{"num_hidden_layers": 10, "hidden_act": "gelu", "norm": "layernorm", "positions": "rope", "attn_scale": 0.177, "tie_word_embeddings": true, "parallel_block": true, "init_std_up": 0.0442, "init_std_down": 0.0, "optimizer": "ademamix", "lr_head": 0.00561, "decay_fraction": 0.894, "batch_tokens": 16384, "doc_mask": true, "dataset": "wikipedia_en"}
Each number is 128 + 24 x the weight over its row's rms, rounded and kept within 0 to 255. Layers, rows and columns count from 0. The size above them is the row's rms in percent of the matrix's.

# layer 3 MLP up, 512x128, rms 0.0699, rows 7-33, columns 0-127
size [106 107 103  93 100  84  87 112 112 102 101 111  77  82  85  89 108  92 101 104 113  87  99 102  88 101 115]
[[ 97 129 113 114 134 100  86 132 115 143 147 129 159 128 125 150 151 104  90 101 137 133 109 113 137 146 147 162 162 140 161 122  96 175 161  84 121 117 109 132 100 139 162 110 126 138 141 140 132 110  79 128 121 168 138 157 131 159 129  93 156 149 112 133 121 109  80 126 164 170 127 172 108 163 140 114 147 164 141 127  90  98 142 122  81 150 130 130 155 145 131 145 115 112 162 141 111 130 146 147 102 129 109  69  89 117 122 110 112 131 180 125 139 154 133 143  88 118 154 134 161  74 170 130 132 106 113 147]
 [153 145 124 140 165 100 192 132 126 120 187 154 115  87 126 146 146 110  97 136 135 100 135 157 105  98 155 137 138 105 184 147 129 146  93  96 121  91  92 100 135 143 141 116 134 184 135  89 171 110 125 108 140 137 116 131 143 131 136 138 135 139 124 109  84 102  96 130 161 112 132 178 108 133 139 101 140 139 112 125  86 156 125 124 114 118 137 137 129 142 119 121 119 179 120 150  71 147 116 125 137 142 124 125  84 119 108 148 189 165 130 146 123 148 128 132 123 154 107  92 179 134 146 139 123 107 126 146]
 [132 123  83 141 138 152 135 108 110 132 127 119 135 132 153 123 157 131 110 149 102  66 100 143  80 137 134 135 104 107 148 100 133  93 129 125 124 146 121 155 157 179 138 138  92 157 161 123  80 157 133  68 115 147 115 146 144  86 146  91 136 133 150 139 169 118 110 117 134 134 130 154 151 132 136 151 135 144 151 151 113 121  64 111 159 125 117 139 126 121 117  92  99 136  99 102 112 101 110 117 141 162 145 104 136 146 121 166 131 118  82  85 114 121 150 143  78 126 103 106 164  80 139 149 138 136 161  97]
 [ 99 132 141 118 145  61 131 110 100 142 112 113 121 131  70 141 108  98 123 118 117 114 148 161 118 122 106 132 158 135 115 164 124 125 134 138  99 140 149 170 129 140 186 153 131 146 149  89 143 108 146 123 108 170 114 123 134 131 146 145 131 125 172 193 108 155 145 111 134 128 111 114  95 140 138  84 149 129  96 111 166  96 148 123 134 159 121 164 154 149 117 148 162 149 163 166 102 105 129 134 128 118 149 133 146 122 124 117 146 135 105 130 137 104 153 151 126 104 176 133 148  77 123  83 141 121 171  75]
 [ 98 119 119 152 125 103 102 116 135 124 121 101 142 118 120 121 170 153  97  82 127  85 144 152  81 158  70  99 130 111 155 141 134 118 180 135 179 142  93 132 154 161 158 119 127 140 106 132 143 136 166  85 110 147  94 127  97 179 125 101 112 135 118 142 116 129 111 144 142 132 139 135 147 145  89 140 143 153 153 133 148 145  94  58 152 117 122 117 139 122 152 140 126 128  82 138 112 119 136 129 182 149 128 139 149 172 140 129 141 133 154 137 148 121  84 118 135 116 113 141 122  64 133 144 120 116  97 153]
 [101 138 182 133 168 117 162 119  92 134 129 135 148 122 126 127 169  89 147 117  78 124 107 166 163 147 110 146 147 121 127 136 132 161 146 152 123  98 138 116 119 146 123 148 104 123 138 177 121 125 155 165 128 147 133 179 165 172 135 114 106 145 128  93  87 101  93 127 145 137 146  81 108 131  98 113 167 132 128  91 138  93 103 120 112 130 152 106 125 132 170 117 107 129 146  83 112 110 112 111 147 152 102  97 157 129 116 110 106 122 114 146 111 109  81 111 120 112 153 150 162 114 141  88 164 135 177 121]
 [118 140 150 136 112 109 133  82  89 140 159 165 120 158 142 154 152 124  95 134  78 155 127 156 135 141 102 117 129 130 152 157 158  93 179 159 110 161  87 129 114  98 157 152 139 153 142 104  97 120 134  71 128 138 125  89 141 130  98 137 106 122 117 156 126 125 148 103 143 119 130 165 145 136 131 112 106  94 136 139 130 149  89 126 128 144  93 132 107 133  83 174 146 117 135 120 154 127 122  99 127 152 120 103 156 141 130 106 164 149  78 144 129  84 144 169 121 129  86 128 143  69 124 131 124  87 150 152]
 [131 133  95 129 125 129 123 127 151 156 154 180 162 132  72 115 105 108 115  86 124 161 102 116 110 119 139 103 108 136 117 126  59 121 133 123  98 143 128 141 111 152 128 110 133 132 117 161 133 116  85 121 122 128 119 166 148 147 143 101 158 202 161 129  79 146 151 140 139 120 154 112 141 148 140 143 150 144 111  92  81  91 141  89 142 118 127  93 122 143 130 124 136 131 105 151 116 144 155 133 130 117  97  92 138 161 136 164 130 116 156 141  77 146 103 167 122 155 109  98 164 154 156 126 160 146 157 124]
 [121 133 107 167 160 139 152 125 123 121 120 166 126 166 158 131 125  88 147 101  72 117  77 129 154 174 108 140 123 108  67 117 150 132 122 112 144 151 111 167 149 148 145  98 150 129 115 109 138 171 100  86 103 137 121 121 107 126 173 144 132 123 109 153 140 120 106 102 117 160 140 151 162 131 117 101 112 148  89 138 129 149 113 155 123 137  82 116 121 115 152 137  69 130 135  99 114 109 138 118 119 150 167 141 125 184 115 130 142 125 133 107 127  72 151 120 132 134 155 112 119  79 160 124 116  93  99 150]
 [124 135 149 175 131 127 142 122 126 144 117 125 123 158 106 165 148 129 164 110  75  92 115  85 156 142 111 126 143 113  94 131 150 142  89 161  98 163  86 138 119 124  69 116 153 119 129  84 153  73  82 137 144 103 136 128 154 150 172 137 138 120 135 120 113 149 137 115 115 172 107 116 124 157 157 117 146 141  85 146 133 123 157 143 103 151 141 119 111  75 107 149  75 123 134  95 120 149 153 133 105 170 162 156 130 143  97 101 136 104 158 145 140 110 160 131 119 142 109 116 121  89 140 128 139 102 117 121]
 [103 146 171 150 116  98 109 120 113 165 134 132 147 132 143 119 121 140 158 120 126 151 111 118 172 152 117 143 113 154 166 162 120 160 106 109 105 126  90 112 125  94 147 144 131 130 114 141 126  99 114  98  81 184 131 107 164 152 130 138 122 146 121  97  92  95  92 173 136 146 133 129 123 128 147 130 145 129  99 132 147  86 157 133 109 110  88  97  90 130 169 151 141 165 146 165 149 118 143  66 116 106 128 155 120 141  79 113 132 145 123 152  96 107 121 136 118 124 172  91 118 131 167  77 148 123 123 152]
 [141  94 152 133 120 101 153 136 141 152 149 117 131 110 145  96 148 150 104 132  94 131 138 145 107 161  79 102 103 130  93 141 120 153 136 138 120  90 106 100  90 128 133 151 141 118 137 144 142 115 111 127  85  98 141 144 153 130 136 125  97 137 114 109 132 112  85 127 117 166 148  79 166 203 149 148 150 153 124 154 106 101  87 119 132  81 106 110 110 156 119 114  64 135 108 127 105 163 172 126 136 140 107 156 147 146 123 139  95 112 125 169 154  95 128 104  70 131 128 125 137  95 151 123 143 147 142 117]
 [ 94 127 125 161 188 116 153 141  96 141 164 135 142 146 133 132 119  85 145 105 124  75 105 127 142 143 157  65  93  83 151 149 111  95  96  91 121 123 100 132 112 139 131 113 169 154 150 161 131 139 151 119 123 134  95 141 126 139 144 115 135 158 169 108 115 108 144 131 122 157 114 163 158 148 115 119 160 149  98 129 104 156 155  76 139 131 155 132 122 158 134 120 101 147 100 101 102 136 146 111  89 121 161 147 109 130 125  96 144  91 110 111  95 143 157 149 107 155 103  94 139 133 156 119 144 125 172 116]
 [130 119 133 165 109  94 169 147 141 178 142 104 178 114  62 159 147 163 119 137 146 137 155 126 144 149  99 119 123 129 111 156 130 102 135 114  79 108 118  77 143 146  85 165 117 125 117 129 100 115 116 100 151 136  96 165 158 136 100 104 146 111 160 129 140 150  91 141 137 161 128 125 148 105 142 122 150 124 137  86 118 121 115  85 119 159  85 147  93 115 128 139 124 151 107 164 140 104 140 126 126 139 115 102 124 132  77 118 142 122 121 184 127 147 105 186 117 114 161 113 135 117 145 122 145 145 152 100]
 [ 85 128 112 168 135  67 104  85 149 130 135 120 144 106  59 103 129 160  83 149 167 115 128 156  92 142 116  91 130 142 105  79 152 111 120 145 103 122  97 122 178 151 113  92 164 128 144 114 114 160 129 100 135 154 132 165 152 176 111 115 109 115 143 163 144 111 140 100 126 151 176 132  94 114 136 118 151 121 156 120 169 140  90 111 119 138 128 110 134 120 139 171 116 131 121 140 114 121 130 122 113 129 116 119 143 113 152 133 120 175 173 146 116 125 154 143 111 114  86 153 122 113 135 154 103 116 126 108]
 [146 131 120 146 114 142 124 163 118 147 128 138 138 183 136 144 113 183 115 144 125  98 119 151  93 156 124 106 175  91 123 140 152  91 105 146 131 144 110 128  99 155 121 172 154 146 157 160 110 175 121  81 140 140 137 125 114 109 184 133 142 160 119 132 139 135 110 119 156 147 108 127 146 151 130  97 144  94 135 111  81 122 143 108 114 132  57  99  94 134  87 108 155 168 107 120 142 147 131 129 109 128 154 152  47 124 130 123 123 104 161 148 125 124 141 160 118 158 129 133 114 142 121 134 100 113 106 111]
 [122 124 148 142 140 144 134 118 128 103 147 147 146 157 126  95 125 128 103 144 141  95  72 192 136 150 100  99 154 120  83 134 133 150 130  86  95 117 135 130 105 120 128 133 111 153 149 161 177  96 123 139 110 139 136 132 131 119 111 132 140 106 120 130 145 127  73 120 137 125 140 104 102 134 145  92 166 158 100  86 125 144 164 157 140  74 119 145 117 154 125 132  40 117 118 110 123 146 111 140 124 154  65 120  75 160 150  79 133 105 131 122 121 116 116 127 159 113 123 101 125 152 148 140 124 135 146 132]
 [ 87 114 114 118 125 131 107  79 134 132 116 152 195 139  85 147 112  89  79  95 152 114 118 138  97 147 112 151 167 161 105  92 101 167 161  97 138 152 102  87 137 164 152 133 101 109 136 167  82 156 101 135 143 128 132 151 131 112 109 142 118 133 112 123 133 136 112 105 139 125 116 141 127  99 130 117 148 137 135 126  89  93  99 109  98 119 151 152 152 114 114 152 154 134 101 147 120 105 188 144 108 154 163 122 120 111 123 100 103 123 142 129 136  84 174 134 138 147  82 148 114 119 158 143 138  97 142 125]
 [ 82 133 107 120 113  60  98 172  96 143 122  99 113 133  66 112 138  83 148  85  96 141 118 146 125  88 153 145 131 158 174 170 103 139 134 162 108  97  99 138 143 134 132 124 151 119 147 101 126 153 124 156  93 118 149 136 151 148 121 115 153 144 184 123 107 123  92 157 187 125 138 119 124 118  98 113 153 120 104 145 128 104 126 128 121 129 140 101 151 131 159 168 108 131 136 145  85 117 155  84 143  97 120 111 135 105 116 140 130 142 171 137 114 137 140 102  84 128 136 109 101 130 118 128 134 122 152 148]
 [106 125 133 112 112 106 111 124  54 126 130  93 176 159 122 143 129 128 126 141 145 123 112 127 132 110 117 152 122 109 148 102 130 101 164 103 136 130 122 169 114 177 170 144 123 139 133 152 153 130 136 109 136 205 106 131 149 112 157 169 105 115 131 161 137  82  71 118 146 125 148 157 141 149 103 141 149 142 147 110 140 142 113 139 144 143 108 148 135 165 139 108 130 143 104  82 154 147 105  88  97 144 140 122 132 154 102 145 146 124 124  82 133 143  82 145  78 114  85 146 142 125 145 127 169 115 147 119]
 [104 136 111 145 169 134 128  83 120 149 120 155 126  76 119 156 105 176 124 163 142 103 100 154 115 128  97 102 129 119 118 116 121  90 120 104 124 118 106 138 137 111 132 144 100 125 135 122 117 126 113 158 135 178  77 145 139 126 126 174 130 125 174 154 139 113 142 128 150 117 109 135 138 130 100 111 145 118 147 152 129 120 107 128 158 128 138 119  81 162 110  95 142 122 143 151 106  96  99  96 124 116 149 109 112 146  76 148 173 119  52 152 113 121 100 146 149 180 125 133 103 104 140 149 152 115 139  64]
 [130 170 110 160 125 115 142 105 167 156 121 108 134 135 101 115 139 129 125 101 102 134 108 128  98 166 112  72 125 121 152 126 158 129 124 117 119 144 115 166 149 118 167 128 103 143 169 111 113  99 123 149 141 131 106 109 154 133 119 133 120 106 174 172 119 109 113 119 141 116 179 133 125 122 120  79 108 136 123 151 138 133  98  80 159 119  97 148 143 105  77 121 117 118 133 176 158  90 129  90 103 138 169 141  90 133  72 103 141 144  81 115 132 106 161 131 105 114 150 146  92 112  88 106 117 119 161 111]
 [117 137 146 111 115 135 137 149 124 169 100 160 116 131 135 128 190 128 160 172 107  86 115 144 133 163  98  86 133 146 146 145 122 159 135 127  99 109 131 141 164 113 140 132 155 117 115 112 156 122 133 137 104 146 127 151 138 167 149 174 122 158 159 121 119 173  93 172 181 159  93 131 106 106 118  99 146 157  88 119 125 130 121  93 114 161  63 159  77 139 163 110 125 108 151 102 123 110 161 146  83 152 121  82 115 132 129 111 114 114 152 112  92 121 128 134 124 140 123 105 158 139 130 119 128 126 140 131]
 [111 115 143 149 116  94 126 155 156 168 164 125 135 165 113 124 151 125 157 131 118 108 159 101 161 173 133 105 107 131 107 125 120 128 170 112 116  99 132 138 147 156 137 116 155 118 151 114 158 179 138 125  88  98 149 109 131 103 141 130 107 153 100 116 114 191 107 187 138  97 113 151 151 139 152  92 134 127  87 152 157 114 120 140 125 131 151 112  89 109 121 170  90 120 124 122 164 127 129  94 158 138 112 129  97 118 135 132 125 112 119 149 142 125 196 107 141 134 166  70 132 118 107  87 135 129 130  98]
 [107 122 133 106 139 112 126 115 131 165 107 115 132 141  81 164 110 132  91 131 115  92 155 107 156 108 135 124 157  97 156 137 130 152 148 132 149 128 131 120 161 117 134 146 124 155 136  96 141 133 114 130 126 145 160 135 176  92 113 111 109 122 124 150 122 158 103 104 153 120 139 152 148 121 144 138 169 117 149 136 127 112  95 105 141 150  91 144 119 142 162 154 178 121  92 164  88 106  90  98 143 146 123  75  74 142  91 108 147 192  89 117 101 131  81 143 127 129  87 139 183 100 145 149 114 125 122 131]
 [ 91 133 139 127 145 118 100 150 124 120 140 115 138 122 170 131 134 135 132 126 111 120 116 128 116 139 154  97 134 133 163 104 132 135 107 135 135 103 155 123 128 171 151 134 116 148 145 120 126 116  86  76 146 133 133 139 161 119 136 125 174 150 170 132 147 165 138 144 120 207  74 139 166 121 111 121 120 183  96 152 126 126  76 138 111  87  86 128 124 153  96  84 141 131 142 124  87 155 146 123  91 138 148 103 133 108  88 141 138 117 147 168 122 127 163 167  87 155 111 131 155 110 144 147 161 133 117  89]
 [105 133 106 102 181 129 129 106 102 115 145 169 121 143 112 157 111 109 159  82 111 115  87 111 134 126 131  98 129  93 134 178 155  92  97 138 136 134 131 159 121 156 161 112 140 137 171 159 100 138 106 124 136 152  66 121 141 130 143 131 122 107  96  86 115 115  98 138 160 158 135 117 160 146  75 106 153 131 127 147 137 111 116 130 144 145 134 141 148 138 125 164 125 135 139 107 142 139 128  79 116 154 128 126 147 115 141  99 154 111  97 141 133 120 174 122 114 159 159 116 118 126 139  83 166 102 192  87]]
# layer 3 MLP down (transposed), 512x128, rms 0.0451, rows 7-33, columns 0-127
size [102 116 101 101  96  83  89  97 117 105  97 111 134  73  96  96 109  93  96 107 112  88 100  93  96  91 110]
[[106 137 145 138  97 132 120 139 143 119 104 142 149 154 116 113 135 137  46 129 124 116 136 151 154 154 135 139 114 142 101 128 113 139 129 171 141 105 158 101 109  85  81 122  77 116 139 151 142 139 104 115 191 130 154 172 130 127  97 151 157 100 125 132 117 146 119 140 159 117 132 169 101 112 118 123 166 135 126 134 165 111 152 146 149  74 154 107  99 138 147 146 127 139  55 108 119 128 119 116  99  91 122  99 117 130 104 153 121 142 158 172 161 135 146 179 126 128 128 144 119  93 123 115 128 137 105 101]
 [114 174  90 116 125 122 161 120  91 155 130 104 152 131 117  96 161 130  86 111 118 134  90 109 101 141 162 149 133 133 157 114 142 141 107  75 131 113  63 153 138 109 123 153 115 118 124 147 121  98 125 168 153 152 183 117 113 138 115 129 129 121 119 103 127 120 129 110  90  99 170  93 154 154 125 135 167 136 152 107 125 134 119 112 114 141 142  68 118 124 127 106 192 122 119 150  91 127 133 135 141 123 158 141 149 142 149 151 102 146 133 113 102 176 109 133 140 163 119 128 141 121 155 155 101  70 150 156]
 [150 113 127 124 120 117 155 131 131  96 114 117 117 144  94 106 113 134 125 180 175 156 183 130 202 172 126 148 160 119 140 136 134 154 150 158 145 147 107 141 112 140 116 112 136 102 115  83 120 139 110 146 133 123 169 133 155 106 104  89 100 149 132 114 143  90 109 141 165  95 116 132 156 119 110 144 104 155 126  53 114  98 107 138 137 139 113  99  92 168 134 115 151 134 138 122 160 112 130 119 158 152 145 115 143 121 165 157 119 150 122 119  95 112 146 110  75 115 129 106  91 149 100 121 123 109 141  93]
 [124 187 146 102  91 171 182 115 115 133 152 150  88 150  75 144 125 140 117 125 151 113 143 142 114 183 128 104 113 149 131 127 151 136 124 117 105 102 145 158 113 131 125 134 140 156 117 178 102 139 100 144 162 122 138 116 103  97 124 141 131 109  89 157 112 137 149  95 129 115 102 159 106 110 111 143  88  90 156 185 108 131 160 192 116  89  97 116 124 141  92 111 104 121 125 188 163 114 129 109 115 126 116 116 147 121 147 157 125 126 136 142 139 108 149 124 126  94  98 133 133 121 107 133 124 125  91 150]
 [130  86 119 139 134 144 149 131 124 126 102 140 122 190 138 131 132 168 136 160 135 121 103 148 120 112 111  95 116  93 106 107 117 152 100 146 102 113 174 140 129  69  96 121 113 117  92 200 118 118  97 158 149 181  76 137 118 138 122 146 148 153 126 104 116 112 135 128 138 109 131 161  81 122 117 129 138 138 145 154 132 116 114 121 166  96 163 106 131 126 104 153 147 125 110  99 135 138 119 157 147 163 138 126 141  98 150 104 133 110 119 129  90 105 117 154 126 108 115 119 150 107 196 135 163 118 155  77]
 [159 122 145 176  96 107  92 114 176 140 149 152 124 135 125 179 115  91  80 121 143 120 147  90 101 132 112 118 156 141 110 106 129 150 130 150 183 174 139 119 148 132 152 107 163  74 132  96 125  88 122 110 135 126 131 104 123  92 178 113 154  95 106 133 134 147 147 138 159 115 137 165 124 114 111 145 133 108 108 147 107 131 123 175 176 145 147  82 113 135 114 132 139 124  87 142 119 129 121 140 116 128 151 134 176 138 134  82 126 128 125 112 117 163 147 105 115 119 108 111 127 145 101 177  81 123 122 110]
 [178 149  92 121 106 144 112 150 171  99 102  79  89 112 106 162 119  97 128 136 124 150 115 124 129 130 148 143 128  95 121 142 196  95 137 123 151 116 158 131 109 158 139 147 117  85 144 118 154 119  83 125 139 112 150 143 120  95 138 117 120 158 130  75 119 107 110 108 124 137 109 107  89  98 135 173 137 153 139 116 158 112 123 129 134 102 133 145 142 150 134 163 139 152 162 135 135 148 147 150 151  87 136 125 171 118 127 129 111  94 126 118 121 165 125  90 181 125 132  93  97 132 194 102 116 127 126 100]
 [ 96 131 118 150 146 132  89 161 113 127 181 132  93 117 130 131  85 115 109 154 122 100 173  83 168 109 111 157 111 114 128 121 127 134 121  92 116 103 166 113 123 146 162 171 137 102 114 135 115 158 112 153  80 118  90 145 142 107  82 129 144 148 115 106 171 121 103 133 124 140 139 130 105 141 153 166 165 151 123 124 112 116 130 132 185 128 141  83 119 164 121 139 132 158 127 104 162 105 169 153  96 107  97  99 135 129 119 149 161 118 135 131 143 169 105 163 139 110 119 140 134 106  90 159 118 115  96  98]
 [144 133 138 138 149 157 121 160 126  90  76 114 114  98 115 116 129 107 114 118 107 131 113 160 156  96 107 103 145  69 135 150 134 157 135 121 137 144 100 166 136 171 102  98 170 110 130 141 102  91 126 105 118 128 136 149 157  92 114 148 144 131 161 129 158  95  87 130 175 117 106 132 118 149 147 124 113 147 120  98  93 173 124 133  97 146 115 120 117 122  92 117  94 122 156 108 127  91 133 141 179 133 133 153 151 188 121 117 114 179 150 119 174 122 165 149 130 127 137 117 132 115 132 175  84 112 118 134]
 [142 125 135 183 137 143 141 116 117 112 103 121 123 126 137  79 146 119 137  91 145 149 155 133 144 169  87 147 153 109 103 164 137  98 150 121 158 118 117 105 171 125 138 135 116 111 141 112  75 137 146 100 165 128  96 137 109 127 131 140 109 150 132 150 136 121 151 112 139 107 148 126 170 131 154 142 138 149 114  94  73 119 115  80 136 188 130 136 111 140 117  98 123 117 129 138 128 124  96 167 113  86 131 173  80 100 151 133 103 134  91 104  87 134 138  92 150  70 120 150 153 152 107 134 138 130 162 156]
 [132  98 102 124 159  86 119 148 117 124 161 141 144 126 171 125 153 104 133 123 112 144 148 165 100 111 161 101 125  92 130 142 145 126 147 132 125 112 109 121 108 163 137  74 150 146 119 154  84 109 173 122 142 126 137 145 128 132 100 155 167 116 135  66 203 175 110  91 114 149 109 157 124 147 125 149  85 142 115  77  93 145 125 147  94 118 122 144 137 138 110 120 138  98 117 117 157 168 124 171 135  82  99 130 121 105  88 100 155 139 140 114 114 160 108 134 141 126 117 123 123 158 150 148 120 120 136 113]
 [ 73 143 110 145 143  93 113 152 140 141  94 134 102 123 115 128 150 136 149 107 175  99 173 136 128 133 188 108 115 170 162  81 106  81 108  90  72 116 128 176 164 146 132 138 167 121 161 120 109 147 149 134 130 111 122  86  76 146 104 110 175 115 129 175 116 155 166 140 119  75 129 128 108 120 134 101 150 124 132 132 113 131 113 102 133 124 122  91 128 118 131 142 123 126 159 140 149 134 116 115 138 151 122 138 141 135 109 141 132 128 147 108 140 147 130  87  78  98 120 103 141 132 132 110 163 157 136 131]
 [113  77 130 181 168 104 123 120  94 137 180 133 153 169 113 109 132 131 114 102  89 111  80 119 138 116 126  90  94  77 131 141 131 115 123 123 109 123 107 143 109 124 124 127 135 171 165 155 162 183 116 110  98 134  98 148 112 137 124 122 126 159 149  91 118 109 139 152 147 155 130 151 117 165 139 133 159 180 139 128 120 165 128 127 133 123 115 103 127 177 150 125  86 139 114 111  93 144 160 112 122 160 130 142 112 165 105 131 129 111 118  91 118 128 155 158  98 146 130  93 129  97 161  95 153 121 154 113]
 [182  65 113 109 149 127 145 137 127 115 153 120  83 123 146 121 110 119 142 146 147 152  77 132 118 124 145 168  97 175 123 144 149 132 140  81 120  88 122 123 105 114 136 148 137 116 122 110 120 132 130 112 170 123 151 131 109 122 145 154 144 128 110 135 112 141 122 120  72 130  96 153 165 144 107 114 114 146 142 146 162 157 104 152 148 120 151 136 105 113 127 125 109 107 133 134 140 144 119 123 162  84 125 154  94  49 143 140  99 111 149 132 191 166 124 145  93 118 124  74 151 126  91 153 107 129 146 128]
 [156 102 148 109 116 173 121 103 157 156 143 135 163 141 123 127 162 119 111 137  92 141  96 117 144 102 143 183 117 142 109 160 120 151 117 116 151  86 140 125  98 111 131 138  87 112 157 119 197 135 135 169 104 114 139  89 126  95 109 131 135 159  86 117  87 129 126 132 104 109  98 118 159 146 136 137 118 146  83  95 100 145 125 164 179 130 154 158  86 123 173 122 113 122 168 115 136 137 106 148 137  80 134 125 124 120 120 142 157 133  97 107 135 160 102 122 117 122 159 112 101 103 138 137 146 163  96 124]
 [114 178 128 135 107 102 145  92 153 133 126  90 128 118 170 163 165  79  82 100 187 145 145 116 141 113 122 170 139 109 121 106 154 119 146 120 124 131 165  92 123 104 113 122 138  98 158 148 116 134 149 160 154 123 136 122 163 127 164 122 122 118  58 143 147 144 142 138  96 113 111 152  74  75 112 124  93 129 157 137 177 118 129 144 119 142 167 138 113 103 123 125 152 126 142 118 112 118 140 132 168 152 139 106 185 144 125 121 115 125 116 130 117 101  88 124 123 152 122 115 104 155 126  80 129 137 119 126]
 [157 115 105 123 130 112  97 104 132 153 158 136  96 145  99 147 135 103 137 145  78 129 137 119  84 163 138 133 134 133 160  98 174 144 121 165 105 146 176 125 114  90 123 124 151 135 115 152 149 116  74 132 147 124 164 158 139 167  93  92 149 141 116 136 125 145  95 153  95 140 146 107 111 156 114 132 135  91 143 138 122 173 103  86 163 102 127  91  79 115 133 129  91 127 115 109 121 133 118 115 141 129 137 110 152  87 120 161 119 113 135 158 166 121 162 141 133 182 159 135 137 114  69 117 145 121 132 116]
 [154 176 137 149 124 126 147 144 153 127 163 122 111 110 102 123 127 114 107  90  91 125 122 141 146 122 128  74 105  94 156 161 168  61 134 117 122 120 146 166 109 121 146 112 134 161 164  75 171  90 103 136 114 134 143 134 122  86 122 112 128  88 128 113 151  91 116 180 126 141 128 102 138 122 142 140 131 119 153 126 178 103 126 163 136 117 132  82 166 157 153 136 115 150 155 110 111 145 119  92 123  90 122  67 124 144 120 143 132 134 141 111 125 131 103 123 153 131 146 110 168 140  98 120 126 169 142 143]
 [169 131  80 115 111 143 121 109 105 145 163 110  94 170 126 157 125 141 142 112 118 140 114 133 131 124 154 150 127 152 112 129 164 148  90 124 106 155 123 140 114 171  98 139 127 136 107 121 118 101 155  89 156  88 121 148 142 123 137 143  93 169 126 124 166 103 130 156  95 146  90 142 192  85 117 129 176 117 141 141 126 110  72 132 134 159 122 152 146 142 130 121 118 109 116 128 152 132 101 147  81 117 141 125 154  89 124 163 142 121 119 129  84 145 104 143 165 125  88 121 145  99 144 171  85 121 142  87]
 [102 125  91 152 122 133 180 184 116 129 147 138 116 146  98 160 141  93 120 130 139 102  93  99  90 159 142 128 141 111 121 116 180 103 141 101 123 175 159 142 138 122 100 120 120  97  88 129 131 135 110 110 139 159 120 143 121  75 131  88  67 142 144  97 137 125 155 107 131 145  96  93 126 152  94 151  87 162 150 111  88 123 107 147 148 145 170 125 143 158 171 142 148  97 147 154 126 121 112 147 138 159 141  97 116  99 138 160 130 145 165 116 110 116 148 105 134 127 106 142 107 165 134 124 135 131  99 116]
 [134 160  87 108 128 114 123 115 104  95 161 158 117 121  94 138 142 117 116 129 126 158 125 120  98 134 133 154 123 167 154  96 113 118 145 105  64 150 140 108 135 161 140 139 113 126  96 116 144  95 150 143 183 122 176 107  98  95 144 166 103 118 120 125 126 100 157 126 130 143 107 141 119  89 133  97 105 142  76 107 155 112 114 136 177 154 144 143 129 134 126 112 144 132 130 154 175 116 144 128 110  99 130 105  76  97 154  91  69 143 176 146 145 170 129 155 115 135  99 138 140 135 125 164 119 148 137 138]
 [118 178 127  87  93 135 110 105 116 129  84 139  72 149  75 133 161 130 125 136 128 156 163 115 141 129 149 178 147 129 137 124 138 161  98 134  89 119 150 133 129 121 124 173 109 126 137 153 134 145 135 137 150 107 153 113 123 121 136 139 100 117 118 124 129 140 116  76 132 150 126 125 117  70 140 135  82  92 132 155 147  81 154 128 116 165 141 130 134 158 127 103 156 144 119 151 165 153 122 140 100 117 130 135 160 115 152  96 136 122 129 169 160 117 101 127 131 139 132 130 128  98  80 170  95 136  85  67]
 [103 102 118 123 139  97 118 107 100 124  67 102 154 166  64 119 124 121 110 118 174 167 169 140 124 113  97 146 141 135  93 141 143 100 126  88 143 116 136 123 145 187 106 140 110 164 128 123 108 131 138 104 124 121 144 158  99 148  71 129 131 166 126 139 120 116 147 153 134  86 138 109 173  92 130 123 143 136 130 147 114 117 155 135 126 107 141 136 124  99 135 194 108 127 131  99 150 164 140 130  97 121 128 135 107 129 123 146 104 130  99 138 155  71 110 143 172 134 109 154 169 168 126 147 134 148 122 127]
 [117 107 153 141 136 111 139 142 103 118 160  83 112  75 103  97  84 191 110 142 143 122 139  94 135 130 133 190 115 132 119 128 141 145 125 111 106 113 155 182 137 150 166 137 118 145 188 106 116 131 153 146 139 145  96 133 119 175 144 135  97 137 146 127 116 147 113  78 145 139 112 114  90 126 121 143 115 110  89 118  61  89 120 167 160 152 129 139 117 176 135 138 133 131 120  91 136  71 143 133 144 120 137 146 103 137 146 123 111 142 154 150 116 131 146 122 138 151 133 118 106 142 152 124 106  99 151 104]
 [170 147  97  99 170 149 122 124 119 167 138 152 106 129 118 161 118 105 112 108 193 149 117 103 132 138  99  91 134 176  84 145 126 128 136 152 143  94 157 149 134 153  98 111 133 117  98 149 155 118  93 108 125 143 139 111 172 156 137 139 161 107 141 187 178 145 128 132 117 126 127 135 104 120 166 126 106 125 155  98 128 133 144 141 119 179 140 123  95 130 140 104  88  65 107 114 137 107 129 142 142 141 125 117 119 105 141 125 106  86 148 111 156 145 144 110 114 124  91 128  94 140  84 116 124 123  81 125]
 [134 141 115 124 174  79 126 111 143  82 125 121 125 143 125 128 123 167 101  72 100 120 167 124 103 124 127 102 153 138 150 139 160 116 142 110  97 132 146 144 118 110 120 140 144 151 119 135 119 125  97 125 156 121 107 113 147 131 168 128  83 154  68 130 154 106 124 133 139 101 169 110 129 113 132 168  82  99 122 136 100 127 181  96 122 100 175 134 131 110 150 147 144 144  80 124 125  95 112  82 128 188 149 173 131 117 114 121 108 161 155 109 169 144 138 102 129  97 156 135 108 123 123 152 147 120 152 135]
 [132 127 170 111 148 127 125 156 107 130 148 128 143  99 149 141  71 144 144 140 142 152 118  89 179  94 138 154 168  84  96 105 116 137 139 134 157 168 146 116 128 108  91 137 146 133 196 132 111 106 195 182  99 115 133 135 123 122 152 137 105 143 164 122 137 135  94 138 163 149 126  69 131 130  91  99 145 130 152 102 114 129 135 122 136 126 101 162 124 156  79 126 117 114 124 115 150 132 140 111 156 122 132 139 130 130 149 122 142 165 104  79 124 143 112 127 120 113  94  92 137  98 137 137 127  99 128  88]]